Each number is 128 + 24 x the weight over its row's rms, rounded and kept within 0 to 255. Layers, rows and columns count from 0. The size above them is the row's rms in percent of the matrix's.

# layer 11 attention query, 256x128, rms 0.0494, rows 155-181, columns 0-127
size [ 86  82  80  69  77  81  80  88  81  90  76  73  78  86  74  87  83  80  88  81  78  77  77  77  74  84  73]
[[120 107 147 108 128 110 102  89 160 141 146  85  98 128 103 140 129 123 125 124 131 119 190 152 123 167 144 112 115 129 114 117  96 119 160 161 121 103 156 122 132  75 110 158 152 152 153 118  95 135 126 159 116 157 124 128 141 135 151 119 138 113 128 160 122 158 130  77 152  82 173 120 155 158 145 115  86 149 145 145 118 133 127  82 125 133 133 130  89 143 157 125 132 106 107 147 143 135 102 136 113  85 101 127 114  84 104 128 101 105 147 160 144 139  70 118 122 129 113 113 147 135 155 155  83 106 131  59]
 [115 146  91 140 126 126  88  97 124 126  98 133 150 124 121 123 114 146 122 107 145 131 165 147 113  96 128 116 126 143 151 154  85 119 120 116 102 147 128 165 118  97  74 100  91 108 117 115 151 148 114 124 152 104 129  76 128  77 155 162 150 139 122 134 115 122 147 124 105 161 110 131 140 166  97  99  98 119 131 140 135 177  96  59 142 151 159 137 151 111  79 126 109 109 160 150 167  93 144 108 120 134 140 150 156 109 149 104 118 178 127 102 155 125 116 101 156 169 127 124 110 152 164 144 128 126  89 115]
 [ 70 101 160 153 119 119  93 131 145 165 154 139 105  89 123 143 119 111 142 124 109 126 138  85 116 122 101 106 119 165 146 120 145 110 129 132  84 115 128 122 156 146  72 172 167 130 140 150 126  72 137 149 160 145 133  82 153 152 140 149 127 121 106 123 135 125 132 134 101 153 141 171 136 106 113 109 100  89 126 162 178 127 135 136 125 115 114 127 159 122 126 105  95 138 145 102 179 139 138 128 162 116 115 158 153  93 116 135 190 141 126 142 130 149 142 155 153  78 154 112 154 130 150  99 110 125 142 157]
 [118 141 146 138 153 134 125 126 142 145 130 164 131  97 115  95 119 128 108 118 117 142  63 133 189  81 137 135 120 134 139 134  88 174 131  99 165 117 102 100 143 142  92 154 108 122  93 146 130 121 115 139 143 161  99 126 133 124 130 113 119  79 134 134 147  98 144 158 156 168 146 133 127 106 122 147 143  97 172 127 131 159 155 123 134  83  88 141 102 147 153 165 115 148 106 138 112  89 139 105 143 129 143 121  87 144 159 171 136 162  85 159 118 124 125 179 104 137 117 105 161 152 134 102 126 100 170 134]
 [ 98 111  67 119 116 125  79 113 135 120 155 165 158 163 109 107 180 138 138 140 110 128 145 154 104 101 123 103  92 106  73 144 122 131 141 148 117 144  77 135  99 108  99 121 132 102 106 159 143 141 144 123 154  92  88 125 153 137 154 106 129 157 164 128 138 149 131 141 127 154 110 123 131 105 170 159 142 110 146 142 104 123 140 160 122 120 110 111 132  81 150 128 113 106 153 131 107 100 124 152 130 147 118  94 109  96 127  98 166 128  78 182 112 117 140  99 131  72  95 128 142 139 159 150 145 105 135 125]
 [115  83 152 160 134 106 146 119  87 119 148 104 154 127 120 122  72 104 138 122 133  77 120 106 153 127 142 154 182 119 130  95 132 110 105 118 111 179 117 154 136 142 121 124 119 148  97 138 183 162 102 131 151 104  82  68 172 116 121 131 149  98  93 171 178 134 104 144 114 129 157 152  70 117 134 135 128 149 163 126 169 119 107 135 158 146 132 112 147 126 103 128 134 139 135 142 138 106 133 127 135 138 145 106 128 108 129 136 161 130 151 100 120 122 167 123 120 179 113 111 162 105 140 122  96 148 144 123]
 [127 121 107  77 168 116 123 108 126 121 138 144 149 112 151 142 150 165 121  94 124 119 142 110 139 166  85  83 163 160 114 183  82 133 168  96 147 119 125 121 125 118 108 125 153 113 154 134 128 143 120 142 139 116 115 129 161 131 134 126 137 110  94 110 121 126  92 131 153 121 146 107 160 135 139 140 155 111 126  98 109 111 119  97 186 127 124 166 155 112 160  87 145 147  61 149 117 174 119 130 129 130 150 126 103 110 124 164  97 122 106 178 102 121 141 150 132  94 122 137 103 122 110 108 109  79  93 171]
 [159 114 129 164 121  90  95 120 146 150 143 134 138 147 110 125 144 152 125 136 103 110 116 112 119 138 192 123 149 137 121 147 152 112 134 126 122 105  97 167 144  92 116 148 118  90 159 156 150 142 117 121 146  80 138 172 158 131 123 137 142 141  85 123 148 128 169 104 131 172 125 142 118 168 154 148  79 137 161 136  87 112 106 104 114  80 127 106 134 114 123 115  96  98 152 140 141  80 151 141 141 144 134 133 116 107 125 106 123 119 101  90 121 157 191 173 176 163 122 120 150 162 117 147 149 149 130 129]
 [163 152 152 108 106 130 119 132 137 103 164 156 110 151 167 116 189 152 131 151 119 122 111 165 151 111 110 126 129 132 161 132 138 135 131 125 116 147 164 143 179 164 144 161 150 131 141 114 107 189 147 145 150 104 127 117  85 111 133 106  97 110 127 131 120  93  74 102 169 121 165 137 149 134 157 138 143  85 112 191 116 157 124 104 174 146 136 131 149 101 120 117 149 156 133 156 126 166 165 120 128 127 113 132 108 125 128 154 109 109 106 136 109 106  98 105 140  62 136 138 113 140  99 118 108 118 108 124]
 [125 162 129 140 156 136 138 111 124 178 129 101 149 145 107 127 113 104 120 119 157 135  68  87 111 117 131 124 133 116 171  96 104 106 123 168 100 125 116 126 148 151 168 142 105 176 123 111 149 159 106 106 122 119 161 113 117  84  76 100 162 133 120 141 110 136 110 158 119  75 144  95 133  93 103 127 131 169 113 142 145  99 137 105 129 144 148 140 127 146  97 133 125 137 109 149 139 113 123 114 122 143 127 159 132 153 129 121 137 156 183  95 140 128 143 146 113 186 123 151 136 143 111  90 136 165 145 202]
 [ 99 124 125 106 150  96 137 139 126 163 148 140 167 174 109 137 162 152 119 108 107 126 138 120 122 113 144 131 141 147  96 134 160 119 160 199  93 130 153 128 113  98 106 134 118 137 128 176 127 140  86 143 124  94 116 114  80 100 123 127 150  86  98 109 144 131 119 102 151 110 138 108  86 129 141 130 182 171 120 115 130 157 105  96 158 135 156 137 156  88 170 120 160 119 118 137 128  83  90 136 135 132 131 123 150 143 155 142  75 115 108  99 112 118 156 131 130 168 117 102 118 123 141 131 165 113 163  94]
 [114  83 120 113 147 120 113 113  82 112 111 152 107  87 113 127 128 114 125 103 113  93 119 121 154 110  75 186 131 160 106 179 144 124 103 134 102 144 166 119 163 136 170 183 151 104 118 121 149 122 124 145 117 180 139 136 113 187 157 110 112 169  73  75 139  99 151 140 150 102 141 138 114 149 121 150 120 104 136 124 153 121 137 143 120 144 126 143 117  97 171 120 123  98 131 123 115 163 127 162 142 155 139 125 154 132 155  99 112 110 117 122  85 121 137 134 158  99 136 138 144 134  83 127 142 111 111 139]
 [150 182 138 128 128 169 105 111 106 123  99 120 129 119 110 133 159 158 145 130 123 130 113 120 132 127 116 118 103 134 113 190  89 160 178 149 150 163 113 133 139 139 131 119 156 136 102 109 133 150 145 120  95 170 132 148 102  91 134 165 104  91 106  98 106 122 145 157 189 160 153 133 121 168 158 151 114 183 140 111 147 123 148 135 125 128 147 173 107 149 123 133 110 110 106 108 129 142 171 103 170 147 123 122 132 117 146 104 139  97 111 108  97  95 134 167  98 101 102 143 153 174 126 111 124 149 125 161]
 [ 78 129 176 142  79 167 165 161 158 120  93 128 125 116 130 117  78 105 124 142 144 140 139 144  80 122  84 129 148 122 102 103 155  83 142 172 134 145 115 159  77 147 118  77 130 137 154 123 140 102 130  94 147 123 133 104 116  94 131 116 119 146 148 105 121 145 189 107 139 106 118 127  92 163 107 104 139 124 147 143 134 101 130 137 149 157 138 130 128 130  96 173 135 158 124 115 122 120 101 120 133 106 125 144 146 129 105 108 108 148 147 154 142  97  92 118 155 170  89 169 125 152 103 143 148 146 125 126]
 [ 74  87 144 109 104 110 128 141 150 134 128 132 139  99 137 127  74 109 139 100 140 130 158 144 138 112 176 119 104 143 120 120 142 144 140 114 106 144 140 115 141 149 141 123 145  62  87 187 117 118 109 153 151 172 160 107 133 128 141 112 149 128 108 108 140 149 167 135 102 117 140 100  94  95  81 160 136 151 141 110 127 132  84 152 122 167 132  98 121  97 162 146 122 177 128 148 137 133 159 150 123 104 153 117  78 119 148 101 122  93 100 145 124 110 157 114 138 153 144 120  96 124 127 172 143  99 161 148]
 [148 113 144 158 165 149 137 134 148 131 109  96 144  80 135 107 102 138  81 128  84 104 110 122 160 109  82  98  99  92  87 140 127 128 143 129 119 113 163 128  85 118 130 144 143 124  88 114 145 130 135 141 148 151 148 154 152 126  98 141 121 146 146 157  96  96 100 120 175 126 157 113 118 115 112 103 105 175 102 126 108 177 113  77 117 149 118 117 116 141 131 168 121 150  95 138 164 135 133 135 142 113 134  92 110 128 170 147 155 118 190 109 130 173 114 129 101 112 141 159 127 124 163 137 103 151 156 135]
 [147 108 155 163 155 131 120 155  96  73 153  83  98 119 115 122 152  90 137 136 116 122 125 108 170 157 173 104 165 122 130 160 178 137 156 139 142 118 125 103 103 109 123  88 106 154 158 142  96 182 116 124 141 126 152  81 129 103 141 150 148 118 136 113 108  94 108 105 122 140 129 124 127 139 116  98 122 122 135  94  81  99 157  94 125 132 127 118 119 141  74 108  99 132 115 115 122 149 123 104 173 127  95 155 130 126 145  89 123 149 149 118 121 127 118 141  74 151 112 174  93 152 105 137 104 146 148 113]
 [106  96 173 120 156 146 167 115 159 117 149  99 136 128 118  81 122 159 149 101 100 122 156 156 129 174  88 156  94 137  92 147 121  75 147 141 106 129 146 112 133 109 108 122 155 113  91  93 116 132 125 146  90 130 131 156 123 145  69  87 133 138 133 128 129 106 114 109 132 150 153 165 144  81 140 122 123 152 152 169 106 124 133 191 145 138 134 149 165 150 148 121 154 133 142 139 133 135 120 132 131 118 128 156  65  86 136 180 118 111 135 146 123 114  85  97 112 127 120 151 127 123 138 106 121 158 120 120]
 [105 194 178 135  86 170 119 123 122 129  94 160 126 143 115 131 122 123 152 135 118  97 103 142 170 145 153 157 158  80 113 125 135 164 113 124 107 108 146 144 105 135 120 164 102 160 110 123 105 127 107 102 190 158 174 100 114 124 113 150 120  91 100 114  76  90 118 113 100 143 141 105  72 117 105 113 116 139 110 126 118 133 108 113 154 122 128 119 116 124 148 122 117  89 121 122 139 115 135 128 142 144 192 120 114 166 136 108 129 137 129 119 138 151 157 145 154 129 135 122 120 135  89 108 144 143 190 117]
 [168 166 138  98  98 115 138 125 140 163 138 136 144 139 140 134 145 145 182  92 132 183 102 110 141 147 107 125 113 123 114 104 160 151 105  93  94  84 123 156 163 163 113 137 140 113 145  99 164 161 182 118  77 113 137 117 126 128 197 115 118  73 124 130 109 139 121 149 112 128 129 127 117  81 139 138 113  87 122 131 119 106 134  92 114 106 130 154 114 112 152 157 104 112 101 145 152 167  79 162 135 156 149 109 138 129  94 121 116 104 112 142 124 127 151 154 148 144 157 133 158 143 128 133 142 152 123 110]
 [172 163 107 108 102 118 115 152 142 129 136 115 138 155 121  97 211 165 174 117 162 121 131 134 114 136 101 114 184 110 116 123 134 104 111 114 100 139  83 121 140 151 151  94  94 132 126 112  85 158 149 100 109 132 129 136 131 101  96 124 129 121 125 176 142 160 105 121 129 119 203 120 140 105 126 153 101 131 162 129 128 139 155 120 121 126 104 155  86  99 105 124 139 125 145 115 132 120  77 120 103 124 132  91 127 154 180  87 121 104 115 137 157 128 135 129 113 119 154 104 160 122 115 137 129 142 108 159]
 [174 151 108 145  82 135 142 116 113 138 146 116 152 140 136  81  97 126  80 149 190 105 134  99 143 130 165 121  91 119 113 168  64 169 132 163 125 119 121 155  87 134  85 146 134 123 142 126 102 144 130  70  97 152 103 119 103 102 141 144 108 138 124 125 112 133 161 147 154  68 139 136 117 139 130 143 186 147 131 145 130 134 115 117 127 117 117 123 108 135 157 156 116  88 139 134 115 136 141 123 122 150 142 140 113 107  97 156 153 129 143  84 126 137 130 132 152 165 134 133 162 120  95 163  97 121 108 149]
 [139 149 102 110 154 143 149 120  90 120 120 163 112 105 143 134  81 126 134 147 145 123 142 125 148 125 138 119 156  87 140 153 108 125  74 137 141  91 140 108 158 139 106 144 129 131 135 144 125 126 112 133 162 151  75 175 128 157 155 160 156 153 144  94 145  71 116 143 114 120 140 122 106 115 129 186 122 121 133 103 138 135 154 118 121 106  96 190 118 128 171 120 119 143  92 153 134 149 178 136 122 158 113 140 104 146 102 157  57 120 150 101 147 133 154 128 134  84 151 134 133 134 109 130 137 135 125  73]
 [133 146 106 130 146 130 117 121 160 134  85  86 126 135 137 154 144 122 154 176 117  95 158 125  87 139 119 106 100 123  81 125 158 111 122 106 135 101 128 139 133 151 127 121 112 130 131 110 129 119 153 159  88 152 139  85 128 115 152 185 146 121  78 125 151 106 135 162 122 129  75 127 132 138 160 127 122  83 116  90 105 134 109 107 101 165 136  73 115 152 123 129  85 115 158 142 132 143 116 109 124 123 123  90 142 128 144 131 169  97 123 108 105 125 132 120 117 213 154 136 115 118 137 128 121 148 132 192]
 [133 109 163 146 100 138 103  60 107 135 143 113 134 147 140 126  57  97  89  97 128  95  97 140 136 141 118 152 152 139  97 131 140 140 117 158 156 125 111 146 129 139 105 153 191 125 127 112 120 149 131 165 155 132  99  90 111 133 157  60 109 152 128 103 130 116 182 116 128 178  66 163 113 116 124 123 127 138 120 141 128 152 112 100 116 152 148 120 147 130 122 122 108 151 155 142 153 126 120 173 115 139 151 116 119 116  90 142 145  93 118 128 122 125 122 108 141 150 123 127 118 119 105 113 136 128  66 104]
 [137  93 134  95 140 154 150 135 129  95 122 160 149 141 139 139 124 140 150 115 132 100  96 165 131  93 146  98 152 118 132  82  95 114 148 163 187 102 106 131 105  74 109 105 100 164 158 143 114 141 153  83 110 112 104 120 115 139 149 125 154  86 126 155 149 159 106 126 151 104 152 112 103 137 133  96 158 101 163 136 182 154 137  97 126 161 120 164 157 118 129 146 141 106 153  85 141 131 107  87 130 146 135 108 126 144 141 128 111 176 166 141 121  98 120 110 143 129 128 134 145 103  77 142 150 147 143 107]
 [132 157 133 140 145 101 141 153 140 157 118 105 120  99 177  92  70 153 172 111  93 107 170 129 120 128 121 112 129 114 111 136  72 163  85  77  84 147 125  93 159 166  93 108 138 149 116 136 161 135 148 129 112 137 118 132  90 117 127 158 126 154 137 126 125 150  99 148  99 150 166 110 146 101 107  86 136 109 129 110 117 110 138 144 138 100 134 134 104 132 120 129 138 107 147 127 143 172 101 111 114 121 131 100 107 102 132 134 117 148 109 176 124 155 135 123 173 128 135 112 155 138 155 121  65 110 163 106]]
# layer 11 attention key, 256x128, rms 0.0492, rows 155-181, columns 0-127
size [ 82  82  79  74  82  87  78  84  79  90  81  75  86  89  75  89  89  81  90  84  82  85  79  78  75  88  75]
[[124 124 132 117 158 114 123  73 151 155 122  92 149 127 114 125 129 147 112 152 113 157 144 127  97 155 110 110 142 122 112 137 102 109 148 170 138 141 173 126 168 124 122 147 152 116 111 111  79 162 119 104 150 125 148 149 137 101 144 165 127 125 139 136 148 134 128  93 150 127 136 150 122 114 141 178 161 143 157 154 153 117 137  87 142 156 180 121 117 151 135 109 121 141 137 175 133  78  89 122 207 133 102 124 175 143 114 118 117 108 127 139 118 141 101 121 127 118 147  96 168  77 153 129  76 131 119  94]
 [130 129  99 144 114 122  91  98 164 137 136 127 122 106 134  94 112 139 143 106 156 147 158 122 108 117 125 169 134 152 122 120 132 124 116 119 167 126 120 130 134 118 140 172  58 146 127  98  84 161 111 158  99 112 144 108  95 105 166 182 146  95 151 134  96 154 142 118 127 140 119 158  91 146 134  80 127 168 140 144 124 126 140 102 151 122 125 144  97 136  98 128 139 123 163 152 130 150 168  95  92 167 123 109 167 111  83 101 123 103  95  89 156 123 145  90 171 117  93 123 112 126 110 129 138  97 109 124]
 [135  97 126 111 142 160 111 165 157 133 158 116 115 104  99 123 118 120  80 148 119 172  93 127 126 127 120 151 129 117 140 133 124 138 128 106 115 103 117 107 123 161  91 111 121 113 152 160 113 121 140 130 129 187 106 132 121 134 143 164 146 163 115 136  96 153  95 101 101 114 131 134 122 125 102  90 159  89  99 168 147 100 150 151 116 114 152 108 167 161 102  38 142  83 128 124 181 161 174  85 122 134  94 134 143 117 122 120 155 106 134 112 146 136 133 157 131 153 143 143 141 122 155 107 136 157 117 136]
 [192 134 120 140 104 104 122 130 185 127 144 129 129  90 153 124 163 120  96 135 140 126 104 159 136 119  96 142 142 125 128 158 138 119 127 128 132 117 105 102 108 143 132 123 104 141 112 156 132 147 151 118 138 169  76 139 142 156 136  95 148 144 135 146 126 116 115 139 137 123 166 145 103 165  89 190 138  93 100 112 109 141  82 141  99  94 111  91 137 124  85 143 109 137  96 128 165 132 182  93 149 131 144 147 130  91  99  97 121 126  87 178 136 122 137 122 148 127 158 143 137 162 125 126 182  90 128 130]
 [114 119  72 165 131 154 157 135 126 136 191 154 145 131 136 153 129 142 113 148 108 161 103 171 146 107 138 148 156 117 118 166 137 112 179 134 200 127 141 123 137 117 105 120 134 160 100 132 132 161 162 141 154 175  98  91 124 104 150 116 141 142 113 126 177 150 140 119 150 141 129  99 143  96 144 126 127 116  96 130 110 131 120 157 149 138 112 126 114  94 111  67 117  99 149 135 125 110 111 124 105 117 126 164 185 131 153 107 140 115 136 163 106 114 145 102 110 129 150 150 102 175 141 119 153 111 152 104]
 [134 126 177 161 121 105 109 106 107 107 120 103  92 136  89 127 127  66 125 130 163  86 155  99 109  89 133 146 123 149 134 117 111 139 135 107 129 101 131 131  95  92 125 100 119 138 132 165 137 144 173 155 160 114 126 127 144 129 132 159 114 156 121 146 135 136 149  75 106 144 136 142 113 198 156 114 145 120 140 116 150  93 114 122 142  96 158 121 163 153 123 156 164  74 131 125 150 158 142 116 128 129 156 113  98  71 145 150 157  68 154 148 129 135 140 138 130 136 121 125 147 106 135 109 170 102 136 143]
 [119 128  76 119 126 130 124 133 108 103 114 164 140 109 137 146 159 103 113  82  98 106 101 102 121 188 116 101 192 130 128 150 130 108 136 162 152 120 106 113 160 127 134 103 115 128 133 104 122 139 164 113 130  70 104 106 140 143 130 102 136  75 108 156 126 131 142 157 166 129 175 167 130  95 120 156  99  84 114 130 128 116 116  96 104 139 156 132 126 134 113  79 136 159  72 168 141 134 109 126 116 130 151 127 118 113 103 125 163 134 105 134 105 137  97 147 125 133 138 156  84  79 124 132 138 153 151 133]
 [188 120 129 121 136 122 105 158 115 160 126  97 143 129 106 120 111 124 119 137 141 121 147 158 120  93 110 154 143 139 112 142 100 101 131 101 158  75  98 144 104 126 119 124 123 117 131 130 103 150 128 120 152 145 110 102 129 138 173 126 175  79 114 115 137 168 171  91 146 131 136 148  73 118 118 107 145 140 168 117 152 116 131 123 117 153 113 134  72 127 122  97 147 114 140 113 140  85 134 103 111 134 136 157 157 102 153 106 112 122 155 147 124 123 218 143  99  95 100 157 157 169 153 133 142 158 127 121]
 [131 111 111  92 107 130  91 112  97 118 151 153 144 144 135 124 151 167 158  69 126 126 123 119 136 105 130 113 144  95 135 135 125 166 136 152  91 139 155 135 134 114 102 147 153 114 153 137 154 124 178 114 150 122 116  76 131 151 149  94 124 140 141 118 105 112 108 126 140 113 129 143 124 117 129 202  85 110  76 147 120 131 131 122 164 140 135 152 111  92 149  80 166 124 151 161 130 148 115 125 112 121 124  99 136 128 106 116 132 140  64 117 130 167 115 138  90  73 124 119 123 118 126 179  99 172 125 103]
 [108 145 143 111 150 131 162  80  89 132 119 124 125 140 106 140  78 108 118 101 155 104 124 111 131  94 122  87 119 146 144 125 146 119 101 110 104 114 128 134 114 112 133 133 164 140 159 157  99 110 116 126 105  94 149 168 115 133 133 138 134 127 145 182 108 124 133 150 114 148 159 123 185 172 122  93 133 143 106 113 150 120 148  90 123 124 143 156 147 144 122 162 118 136 109 104 105 169 162 141 115 124 149 101  95  93 128  91 161 171 187  94 143 103 121 137 168  92 118 127 148  98 153 122 109 119 108 186]
 [150 176 125 135 130 159 144 119 147 127 105 117 154 103 102 167 144 105 115  93 175 128 158 100 109 134 117 153 151 146 141 143 140 162 130 156  79 116 128 153 105 103 114 123 140 153 117 115  85 164 132 189 113 125 131 143 119 153  93 130 133 115 145 125 133 130 191 107 194 132 140 137 114 121 154 124 111 125  93 132  99 105 147  90 121 165 161 147 124 109 143  91 170 112 131  98 104  91  88 165 153 121 138 124 137 128 127 111 152 118 182 117 124  84 132 109 117 108 106 134 155 120 100 121 159 116 155 113]
 [100  89 158 132  91 150 105 167 130 115 150 141 118 138 124 160 121 160 127 175 130 118  97 100 148 165 161 162 113 136 109 160 169 127 121 152 127 118 129  99 134 116 100 119 129 114 156 118 112 103 124 126 107 153 116  92 142 172 100  97 119 131  89 110 158 113 153 106 186 127 136 120  92 109 135 134 171  47 148 108 129  97 165 142 137 132 112 187 123 139 147 130 117  62 102 132 132 170 141 123 123 117 106  98 118 130 140 126 142 145 105 164 130 104 144 126 125 121 125 129 104 104  99 161 137 129 136 142]
 [178 119 144 130 130  91 136  91 114 136  92 139 131 134 155 151 155 152 124 130 134 157  34 113 125 152 154 110 116 150 140 166 145 144 119 176 111 126 108 156 128  95 152 128 124 120 136 106 101 121 118 115 152 134 119 104 182 122 155 133 133 125 112 114  80 112 125 152 152 125 133 114 124 125  84 149 115 148 119 100 156 153 138 104  99 146 113 186 131 125  89 152 102  88 108 130 132 133 131 128 125 135 150  90 106 100 156 111  96 151  90 111 103 138 169 136 132  93 153  88 127 176 122 119 139 135 135 161]
 [119 140 137 105 116 157 160 113 119 106 105 127 117 105 115 111  96  66 158 140 142 152 147 130 152 139  97 141 119 126 126 113 156 165 132 137 154 152 135 112 122 134 130 132 130  96 126 116 116  86 107 117 131 114 151 169 131 111 130 116 118 131 153  71 110 103 141 121 122  79 118 106 125 142 142  55 165 144  92 112 140 108 129 118 125 125 117 177 162  95 150 169 163 144 170 121 105 126  56 118 139 124 113 159 173 122 124 132 128  93 109  94 143 104  90 104 179 124  88 139 112 142 133 108 143 125 104 125]
 [ 80 119 117 170  87 178 134 118 169 108 116  93 139 109  95  86  89 119 146 153 152 144 147 105 148 106 166 141 142 139 126  91 109 128 145 116 145 141 140  99  93 154 148  93 149 118  87 144 133 140 102 129 135 135 134 105 141 149  97 115 146 117 117 113 130 117 143 147 105  81 141 150 102 118 120 134 164 101 136 121 120 137 110 155 129 136 170 104 141 136 126 114 151 112 106 140 115  90 176 155 149 120 113 144 142 112 143 116 166  72 133 183 123 120 138 111 104 141 128 118 124 102  94 178 119 101 186 161]
 [149 153  98 167  98 143 110  71 135 133 124  83 124 138 124 119 140 158  85 168 100 145  94  98 155 158 103 101 120 136  91 111 170 118 123 112 173 100 138 101 123  95 146 135 122 118 109 149 148 118 128 131 102 132  84 173 168 132 116 126 115 133 128 178 126 103 173 127 138  96 122 132 106  97 126 134 143 131  94 104 112 136 112  95 154 123 130 137  94 123 128 112  94 156 134 121 167 119 146 126 124  97 123 103 144 123 132 195 142 152 157  98 179 142 108  91 133  88 115 119 122 112 169 142 132 145 142 136]
 [137  95 133 175 126 130 124 108 148 119 125  96 108 178  91 134 148 127 126 111 160 121 112 115 155 148  83 104  94 137 163 129 139 138 159 156 119  86 121 145 142  94 154  87 155 131 159 125 140 155 109 136 142 107 130 125 115 122 176 140  92 143 147 123  94 116  81 136 121 126  85 169 136 163 146 109 110 156 171 143 138 120 105 101  84 143 142 127 151 110 130 144 119 156 148 106 141 144  80 115 109 172 100 154  99  90 153 160 117 185 143 119 139 114 118 108 141 139  94 148 124 160 149 133 112 176 137 125]
 [138 117 152 117 189 104 163 122 140 132 124 141 125 162 143 130 116 141 137 110 139 141 119 129 141 133 106  72 110 119 102 140 139 153 144 106 122 130 159 139 115 129 137 110  90 151 130 103 165 128 123 139 136  98 151 168 174 140 136  63 137 162 160 102 115 111 180 130 139 109 110 155 156 109 161 126 158 127 114 123 141 139 177 165 155 126 142 133 114 109  88 103 160  91 129 132 100 110 113 125 145  81 105 106 154  99 153 142 166 120 101 136 103 144  78 154 113 113 172 115 176  91 159 114 146 129 139 136]
 [102 125 138 145  88 152  62  81 170  84  74 128  97 131 140 102 122 138 159 164 109 131 127 142 102  89 119 163 103 106 164  95 129 184  98 149  97 143  91 135  82 108 144 105 142 123 147 159 128 153 128 145 140 130 142 116 147 126 137 149 117 119 121 117 116 118 117 145 132 116 133 123  74 123 127 108 118 112 117 133 172 138 160 157 105 133 129 156 121 146 150 145 111 171 113  87 137  91 134 150 136 138 144  89  90  82 123 144 114 177 160 109 126 136 137 112 100 109 126 123 155 134 150 128 160 131 128 125]
 [138 127 130 104 107 128 143 146 104 107 105 140 132 133 127 119 123  86 157  80 117 130 101 178  87  99 113 138 141 123 132 116 123 104  74 128 103 132 143 127 150 158  68 169 132 147 133 130 134 158 156 122 141 142 121 131 152  98 168 146 108 124 106 150 111 118 113 115 106 157 127 166 128  90  61 151 109  97 131 131 122 144 106 117  83 143  86 160 140  95 158 155 147 119 111 138 149 112 147 146 125 145 131 132 121 161 129 126 129 192 125 133 133 149 195 135 109 174 118 105 176 104 150 152 125 123 108 119]
 [130 157  77 121 131 126 139 107 132 156  98 131 163 118 134 134 177 106 161 102 155 110  99 151 101  74 107 129 157 102 131 143 129 114 133  79  90 140  99 109 160 111 127 106 105 146 149 124 115 143 152 139 149  96 110 113 113 108 118 116 151 148 101 151 120 145 132 144 121 125 150 109 171 158 115 162 106 152 183 153 134 123 136 105 116 106 110 160 122 107 165 122  77 136 100 102 121  92  89 143  79 129 127  97 156 147 186 132  98 140 148 128 107 127 139 115 134 106 130  96 123 109  97 174 123 123  86 118]
 [111 138 134 135 110 117 136  76 123 132 103 135 102 116 117 124 134 135 102 155 133 116 166 121 123 129 156 121  74 185 120 208 108 130 103 142 106 130 117 151 122 173 115 182 121 128 123 125  99 138 126 122 147 115 109 134 138 161 145 166  86 121 118 122 126 140 167 151 146 146 143 110 107 109 150 180 155 177  88 102 163 111 140 129 107 125  98 120 116 109 166 156  83 147 126 145 159 153 112 159 144 101 150 146 143 127 144 127 137 128  94 128 129 129 129 111 166 140 127 133 148 167 117 125 101  98 135 191]
 [104 132 137 143  89 131 128 119  91 138 120 159  68 106 176 129 129 170 129 118 130 107 158 128 163 140 116 100 151 125 123 133 100 105 126 146 121 127  90 110 115 146 124 124 173 146 153 104 119 111 135 101 100 183 163 145 155 130 132 129  91 139 131 111 147 102 145 128 124 155 167 148  77 123  95 173  98 115 154 127 123 121 117 118 144 102 129 115 103 176 121 129 106 141 114 137 116 161 140 148 160 117 103 148  52 140 123 123 132 183  73 120 140 151 139 129 113 162 105 146 111 137 124  95 148 144  92 102]
 [107 132 141 170 117 142 124 143 153 121  81 129 148 127  94 129 144  76 134 116 151 100 107 159 117 157 141 115  67 118 101 117 100 136  97 134 189 124 143 120 122 134 144 132 106 131  97 116  95 113 100 159 150 120 125  94 136 109 102 158 185 128  54 130 113 133 108 141 103 112  91 149 147 133 143 130 122 103 150 154  92 139 128 150  89 159 142 125  93 152 121 168 127 115 143 143 155 129 114 120  92 113 114 140 153 148 138 144 114 124 155 108 140 126 133 122 104 137 114 115 115 136 132  97 103 153 149 210]
 [108 142 179  91 132  99  97 167 121 125 157 102  58 145 132 114  95  82 152 164 144 133  73 128 152 115 123 135 116 113 117  97 154 117 124 160 151 114 118 154 137 162 104 131 144  93  89 139 135 131 180 164 134 109 129 154 149 147 137 158 132 128 119  75 119 141 157 129 120 159 122 150 101 104 148 141 113 115 116 131 134 107 133 123 161 147 152 119  93  97 113 126 141 111 126 133 138 157 111 155 131 137 116 140 142 124 108 112 135  67  55 140 134 114 106 114 162  93 138 171 151 137 123 111 150 116 127 145]
 [137 167 151 131 141 109 122  98 153  97 152 156 125  99 123 103 147  99 176  88 109 142 169 122 103 129 158 110 132 108 131 144 126 141 175 150 127 119 118 133 150  82 114 146  75 101 133 131 120 149 142 118 173 105 135 178 135 130  93 136 122 127 143 118 131 150 131 134 172 155 123 129 130 110 136 133 147  98 107 113 104 129 112 121 135 116 133  97 200 157 176 163 129 129 143 112 104 142 115 134 180 143 116 103 153 137 165 120  86 184 122 115 115 110 122 121 165 126 100 117  85 110 106  84 154 118 148 142]
 [137 176 140 160 108 136 150  76 100 135 103 122 149 145 164 126 109 131 113 116  95 124 137 140 134  80 135 129 115 116  90 122 124 153  84 108 102 176 119 126 140 142 136 102 114 161 126 130 115 158 142 123  98 140 130 130 132 113 157 146 127 151 140 175 112 150 135 118  82 108 150 101 128 141 128 127 134 111 120  97 107  88 143 155 107  90 157 108 155 120  79 136 119 140 115 132 148 156 121  96 138 130 127 101 174  80 117 194 133 133 121 141 132 183 163  94 161 174 142  98 154  90 117 110 131 100 148 123]]